config = dict(
    n_layer=8,
    d_model=192,
    n_head=6,
    n_kv_head=3,
    head_dim=32,
    d_mlp=768,
    vocab_size=2048,
    activation='relu',
    norm='rmsnorm',
    norm_place='pre',
    norm_eps=1e-05,
    positions='rope',
    rope_base=10000.0,
    rope_fraction=1.0,
    qk_norm=False,
    attn_scale=0.177,
    bias='qkv',
    tie_embeddings=True,
    parallel_block=False,
    init='uniform',
    init_std_qkv=0.0361,
    init_std_o=0.0,
    init_std_up=0.0361,
    init_std_down=0.0,
    optimizer='soap_variant',
    lr=0.00461,
    lr_mult_qkv=0.4,
    beta1=0.95,
    beta2=0.98,
    lr_head=0.0113,
    grad_clip=2.0,
    warmup_steps=200,
    schedule='wsd',
    decay_fraction=0.884,
    decay_shape='linear',
    final_lr_fraction=0.1,
    batch_tokens=[32768, 65536, 98304],
    seq_len=512,
    doc_mask=True,
    train_tokens=265100000,
    steps=4422,
    dataset='wikipedia_en',
)
Each number is 128 + 24 x the weight over the matrix's rms, rounded and kept within 0 to 255. Layers, rows and columns count from 0. Numbers have three digits each.

# layer 5 MLP down (transposed), 768x192, rms 0.22, rows 450-483, columns 96-191
117111149108164128129153108107103120121124157133123124177077171164139135141124150156170190185125141122144145172111126111138102108145134142073122150099190128112104148151138110113097100143154178131113118136093156115111131152125127135126145132124128084096172170128130105134154127117109124151
132135127160106094173074166138110143130154175109112124132131133125141118112131126091140130116133122093111086098108136144124125170100080104155149141129150152142105180125109147110139127156124120110137116170130097209102161146126127104134112136109121107092190156078137124108121108135112100134
118152110146116105138108102183168131130162123151124132138139114148101131118151096157116135131149113144116114126134120108147126103153156150118152129093115123126155114149095139124136120147121134121121137112108160184130113124157144153109105123103153137117132110164121168124116122090147118137
139148104160081115121118168144113106135143159158144134111075141156126165131155152109093114142145129190123135136099082143145124150089146154139103139137177110105142096122166139139119148142136174113126152106088130107114098122123139148149131129142173132122122161094127156090141112156131132131
164151181103099159114154138101167127125089115160086119126131110101159134103104141114123138068145092143139122124110139141113201136126105137133101142129147159129128113118130142155133125088152105085118072135122092097165116128084136130094130103154133131135108114125132206089117162125153133104
105095095155140102149164103104163115113130112110131093105106122171132130163135119122145093105116117106150119146099133142137101138142137130145130124118102149134135111128104105123196137151102104119126131156139114154135161137090171141105103141089115142163128155084122124158140121148129145149
154163105100141125083118102115124166100072123160103139109128126113108136156139126143142121114110117126107112127152151111110138136138093087112156085095126129128155124088107099183123117123146137107148126110119115148117144133139171101150120154114123118145132139129123135140126132119124138089
124158099148135141141165193149104092113147150142111145112085106170139082162096140091148118162104164134108073132163119143149096169142140155156162169123127143140134093138105103123138120103158097102107093102126141170119129133146112123115094136111099084122106129119140124144152141133150177113
132093129154149133153088156111183143140112174118131092095138135101150129087146108144120087159098131106124106151120104128105123152154144130124133130156144159106162155088124201104111131113094104142128111160133105122146150134167149109128112161137119080136117136089156157092141132136142159131
110159065141099138154127151117172119113101142120139111127133108107147159127115142129121154146133167122101167173122145121117103121118072142167164135093151154104113151112125120143107119146101167119164129155140146100129147130147131138117127076155130120108106116136122106118137147123132128146
110134110127096167079097137103096124149118149115109131149156157133136107143155131155105125137173140111126163127145157143139135109123124161092114063119126114163170152144137159071134130131184118127122079177102153147102118143170096167117130099124140081083146145104124112145115144145142117105
101147156151131123117080157026154163133132098089156149140067166135098196145128182123152160132159089145159103104118111080127111065153136161120142135131118085124109168096155132082150113129123110104106113140164132116120108112127118098144140120099187109106115153109156114164128114117108097114
137095151115121123120103131080121113143126150123135125126154152139160102159094147123118168114124142082112154137109078138130139102098135146146150113130096102116158085112148106110099155129183176137097102137181160109124140139138154185126127127112124138115173114159149105091134124114109097086
138140122119152108094134126124135126132135152104150139150176101085154131107121112135127156090099121120144114119107121117112130132128102112111140144143129156118119121113130157117120137114161144117113124100142108142129125109146100116103137112090132178149123140092139100120110091144121131122
138134103155113119104144114137092144117116144136145124166123131123127207105078120135112139098114103143116142125142125124118091177110169148129141114150108134120101162083129120190133145130115121120125122133086151108149124136107151111155146114155124074159141098120146128128118129124116093123
112155151130117131176114122144137122118145163154133133146137155099111122164150135165095165141161140123121109185088147147115097124100151146121127133146108116152144123178138107154126131109154100135133125088147095134155152106112131110147134122115114167074103130131153113090133122122191158117
086105155190134109131161122102111130125141103131147136120133121094151105167113100108187113111131086134133102058076123158146159085110078149116107134121129148101131143136090149173152130112136139105160156123122099139100089106106140154099103101133152180111130129136161112124131151078146141146
156082132133159154163152117129136154142114120126112141108090125148136156163105148128119119110135097095122132120151135168122126174111102142113119116142114177099120111175082144099150095126131116101131167146171095110154116126125099113129133153135107110129110085123086138138112141148144162164
084134146119134130153109108131127151149092113116097123133148143092144150118100124111142157122106147131139103133118185137077130137087145149115114149131182149147090144177125125121110149130142099119113158115136110123147128108129125125124171175131127130117152112138111101169110117145124168115
130095153141146113134106147163139144138132129119113101144122172156143168124130113109110062110139127140138103160140086119140092120133135102121069117100129104132137146164109165130138155116131119097135134131109114114151145076097109113138100127138111136187143141154066144132123152120160153124
133151094123067103113169098121086110115118147145118130141121098120112102144089122091095158108133153119142138125108101120110160162093118160136128116073165085175084109082116185118110112076091182149127211088111118130145088148128104184143108113157156136127104120121148136162180172152110157162
126134141113093124104152093095108115170066153162129115123061140130140091142129116129177114163194148112118147127145184151112129111172121141119125090133114112050093105105095110117075159158122113122138091168079133108172165087155146117148129168146155079093109146180151123130117131117134132159
129149092135127144110093135086137126104162127125170157123159113156122172142120134158093144120119114115123163123136119124163107148127142132142150169151104080131144140108153121116130154172097128121130127081148120123129114134112149107110122139165157138130116083137132122150165127097138143103
156133089143170133134112161109138085092114132125153117094115137134119116123114120108125164111194142204112155136167129117129139125092091145144120164165129113111124150179137133107133170129171082096126107155143121120118166150099157142134128121141110097130147134119098100182122140150112140129
109157113170143129203118126118133093139098167176138147132156149149131145138151146132142101115136103135095123122121094171113125145156079115097122172139163091161137107048149109135138155082123127145157134133116159133198142152090135107134113152126129124100136134144134101116143121140137118110
119124150099147166155114074154134075202177123131109123125081134122110107130053149096081131143100159120130116150133119143157106127107105150195199137157130174119121131134132121108146116136112130144155158096134147129116139112074170119080154127150125049108134136112155073160098108151167164113
083129166125117076084105090148120170151140186120121129155102139142104091144165145140095156123115161139146172106119113151137117133184137093155142127102112114152106130097136143119156145118110193172139141102125150153151139129134121115101132106121120109106127124135119103121113141110094152132
124136125157125085095124158137148124122130149149117145126137127136103150131150094123146121128099119119210120130115147153137117132112122085152116157129097113103122144131078134088125104102120074143174094145109139121135107128082121137138120152130121122112109100120192085127117124103096150143
133145125126097109141118152157078139126105125154120082120138045122129135114119138081125156157148165113127118173150112077170125129115122120162111122123136143116141154086162151142133115149129165132127141130123102124106125139141113161133112132132123104115146126098140110142133097125103147125
131123131122150168160117121131125146111119144149148116130153132100147122099182081163127113175154087150117169097154109097127132124146087126151118107125110161129114104151102179086122132060116167095106116109137138102142154110142114149143064113126147115164152149158142081149091166154095137103
084121135135146085138095140132077111116162126142111114163142102122134100144128111111129148144121125106147106115134148144144132112114149152138138134137132111147148140124128141167130089134158139141153115118098153112130127113101121127139121137093126078085155088129135104133127140152125098165
141101151115164132142091173153101129088120119112136118101141085129086161073149086097099174108143138126114107141145135142110113115114111059149115084115145132126136170085122122146131147086102118103126141117109150166118149105128127108122118127130124173143130130146095113135084164126123105119
199142109112137127133114161132149149088137145147113088136149144139121130095105133166096112160130098132137122113132140063147129150088160109102146117111112088182122138163166141124146092126123146162147162129090096151109135108092130168102120153112163162127118101122133128119148144167161115152
116157165127115113109125100147132174139124178137161130100127115107166128088168129129136115188159142129113136143117128107109099076175134123113137134120127151134092126113171125146116101124129135115121126106139104152117098151124169117121140118116096145141145120129143110127113142150113131093
# layer 5 MLP up, 768x192, rms 0.217, rows 451-484, columns 96-191
135129128150115141113140125140123071116101123121155129134153111144111120117117138122146136140096100100118133130129095100120160154132155117188181126126129124123095078114144156103103103126146124122205097166105104106122152162116094124126101113123135074116096128119149129116164114134102126107
142104122100083159110111108094119122131100148117141144141140125136149106124107102125160144130117117121135116114151145130107109155122091113117119160159097116097141120122108086129101131161100107146123120102185122165116107113137129127112136139184142111147172157117110094119158127109113108092
111124129083140110134109092149120132144115107159111143173137094088092123136110111129105135111132121143142131155108115120126147105191112116131149118089120141156107108138098126135137112129120097132136121114147136124123146116132125130130150137130092131127101123159141073168116123129122131125
137102115081129141133098093071118131110156130167131118157135138162128113069107129132110159134148126095109098126116110198118170147138073161137166144129121133135127159155194136117103097103165160089148105072112124123138132147098118110139115083154105108129136124081142108125124127134117160143
138153166128135117149127135152131153115117111110116137148133133087102154123145104121119155119103132101130144105133127082121149121106064128115154104110122121136171111119153118114144157137100133099148153144122161106106134127170145116118146102122146097138136152092142112091104190117135129097
147113123104141148124156113129109142101111098105130117151144130126139133154127105139138153106196086147115160132158154151154132113123127102152107113134158131167118091139120096136121168127114131101115158125114125135121157093118135139087145124153122100117132155100092138115172107085145130049
155074114136121128100169117148160094146124112119145132145116148119121184099153142125101153123110130106116123136125136156194150171123105113131142124118160088140110140143147137119134095132138131144162170095136162090155123102133113136094151160146106104108124104172104058142103122123175127123
152152149127119134116143103143118142167119133161114118104107141088098138136159117072132137063145152131146107160139152148101110123072090081139167104140143135094113096114152181122132084154173124113082097109139109108143092111116164124130140136132185144110127118140087144134127161087129104119
154109158148097100118080129107097136166173150108132116163135132145133130116108135132126142151168163123129135160144129107100143171159140125106150116110125141160122114115114168150058127125127126103113112169088122129153126150101112109150136094146152148118134120140076119139124164118092152133
143086115120061134095150134145118140095148088106139134149121112121101096120152091117147132171160187111101123118167100199155108056119139142139122120160092103114144138098150139153136094156168168109107097155180086093139134108163108151119124100090115099147148132143107125150126077111103147122
134127082138174147116105091053132090153084160127134111143145146118133141154105146143146129155118124098088087097079133097124101130145140143142174077155172074100125118163153154071139135140191115147137180146101169138117131131152095097091151130135129154141111135090150170102155101135141113181
089113119143143118098151149161103103117097132124102163194098103152126126122099096086092097135138122124135119188136116159155142161142131098130144118142155161150134101130160143136099109137104152125093138147143150161123128114098139134104134112129171117118099136104103137087120116173128072112
095118174145100163164130121123113125121099095143135120122148091125092145130117132088152125127140135102095137134123137161151138099163176142153140145093076142162129121140119142122130156151119093130150142148125202131134127113136165125116124151144091095125139147154156156146139180130152148100
126102120125152105107135126161127091142119169133136160128139173096089159144115123105129151114124108157121124151133107145115093122134107088135174085196131103130115127132099129067098166122075149088114127120169141099151126164123154089147096159135149148134145161121158129139074145154121171129
143169100135083132106163151113089120103115146141102087132149145141097108157119138125143113128123116119135145148135131128091107088096127111155147105142116106160135108081140137130125128141095121136174113098086146131107148115143137139154162109124140104102125164116109095129108117094123135101
119158136138100163148085095116122103135089109170100114116101173115133112144144058152143110122134122132116147155109167116130127106105116163067077120115170119085118129096107120121097124157143145112185138110107151116153136121113137134153138168152128102155128121120160129112150110123116135144
099099122085143115153129145125115130134123091116128156088136135125145116146065154119124144108126132071150087132113139107062121123130115158080116103113104130127104115169121103133132130136140150132187206173105148133112130164177140102103134102152111158143112103139085140140126120147133115151
136108164087113144093126154129097137166149100158139100115150093129127130120165106124127122181161146117091087127114143080137136141134132100141173126085128123102113125106144111157101099130127151120124153171152138116157116152130109154108129105150132148176121081125090088128178123136170154132
142116116137142113185104104107128101169137139162133131133174111123142161121170123101181152142109114166102092116153170079104133160128090102147135095098136102156119097119140083142089111136084118100149124137132123124131115132133159126095125157109157137110134141105154162110094132089131132100
085105133122205175134098166098122115134141097108167136140112096164156116114148134166184109077149125130093098136089195160163132096105106113104171133122097136076129091142130107097149118174142101116120072134128111133149170133130174137090127148103126152144084158117133109112116119107125093147
101110108111131123148120102149105165161169140090127197196102187131122109107091137112104160127113137163131134107159149151142113114149131122144144126127147140161108140118108106169112123150131129136125089155115116170113133110150142118163140111121127092119089089149119103124114179116101099110
135112123159119135155130087125143129109121141159124130119138158162138126090140124151117176162131096169108119088135125136114106145068139129135120116115136149128097145125143108119147123115130127146147138091142114131164162136098122119147122132114119145163125131131125151120113140071155189112
110111138093180173132107138162111137110162128112122168126118163107118130141111161115175136129162102130108099128152138092135109164107080127119146157071100123152141110138144134106136142125174134124133086085138142091139173138127166107148165134141141118160151141151100157123132136113108135113
114135121170147133171097111138140091127122095146140136140136136158090147140144149158114143109121142108093090105105097132135141086151099143121110126119138098103120167125163125135101127114162124135164129172124135131102186120147089101167169168144127138110104109157140129140171169128110087098
117121155109107123173118112140133130165127169117131104076088149163150125175099095133138145126132134116134132136183125105085106098117115149154151128154155140113137152111113116156148102112134111132159127115135124182141146178101191098148153088172136126131170121129131124156105127115126168095
169144145137141139168126147073139121126152148148106163101126130155108138102143131124148095102133126113127129147175114106099155139111133121130124105142119119161084127160147120135142134138102139121117122128116124145121111113128133117162117101123153123111084121140109120123101126081111143098
116131114132119137174132121120104137139168154165100163118089143156120114117130108089166102119095126096118102145115121139098111182157133128154121164157084126091106088142098126135173138146105141136115135129115090133185107117128151149105159107150139149147156124106096168093133073115120156114
157133158119119152095169139097128119193132132127133157149178109134119113062112128108202113076153120096091166124155092121106159122117101139114122130118105170119107164133102127150118117142163145118125136145116107160133163084164130104141184126153155098114148154135116103124106139180143109116
064096151155108135108113152181113147138137155126111172153151144135116144100145121141123150150066138119091114140171115118119110142148144135121134083119142167115149123135148150099093120148101179144137141140143093149133122114087129119094096159107153161119143115162139149150117137116109079120
112104097137101148144171141117140141140151151079119104131116151120123149115153120132128175136176143165112143106123102156083100118102094089121139111142108100149133126127130125131126148152094102152131122152087129093136101103158122151178164155098123154085089143119150133110153119117127117086
097135136139144119108155075154160141146112182208181164131145127167152102126140176159192128115125087182099118106137095169117170122117062110123163167113119150079151108087110129127037075201065126119136146120116140161123149114168141170135112141172102107119137145146104150108134148114105088140
134167098101151139135089106168109141134119088136163138123138091128161156151114119107123110076116170147119116173112109125104125139127141139128125105124127115124105105175111143157114098120116128138085158144145124143100102143121124162112100132140137120183146100090109162142147127122154122118
146109165106089138118130115136137144159122114122154124104132132148101120132147081128159127145098173111121134088137145126126122130167145088126141129119105090117124128108124120123123115140130148171107157168108160108119155170093171134127183142114139113137098154110157113087118116147153136138
140119084134086143105094146151147144129130137156154116129130162123123106105096118137097098119143130117148117135168115126141115147142098090145140136119163104098094133126155103098133160118130125135116097100128123130119138120128122144154086131161114135120102111121175122133116117105118136110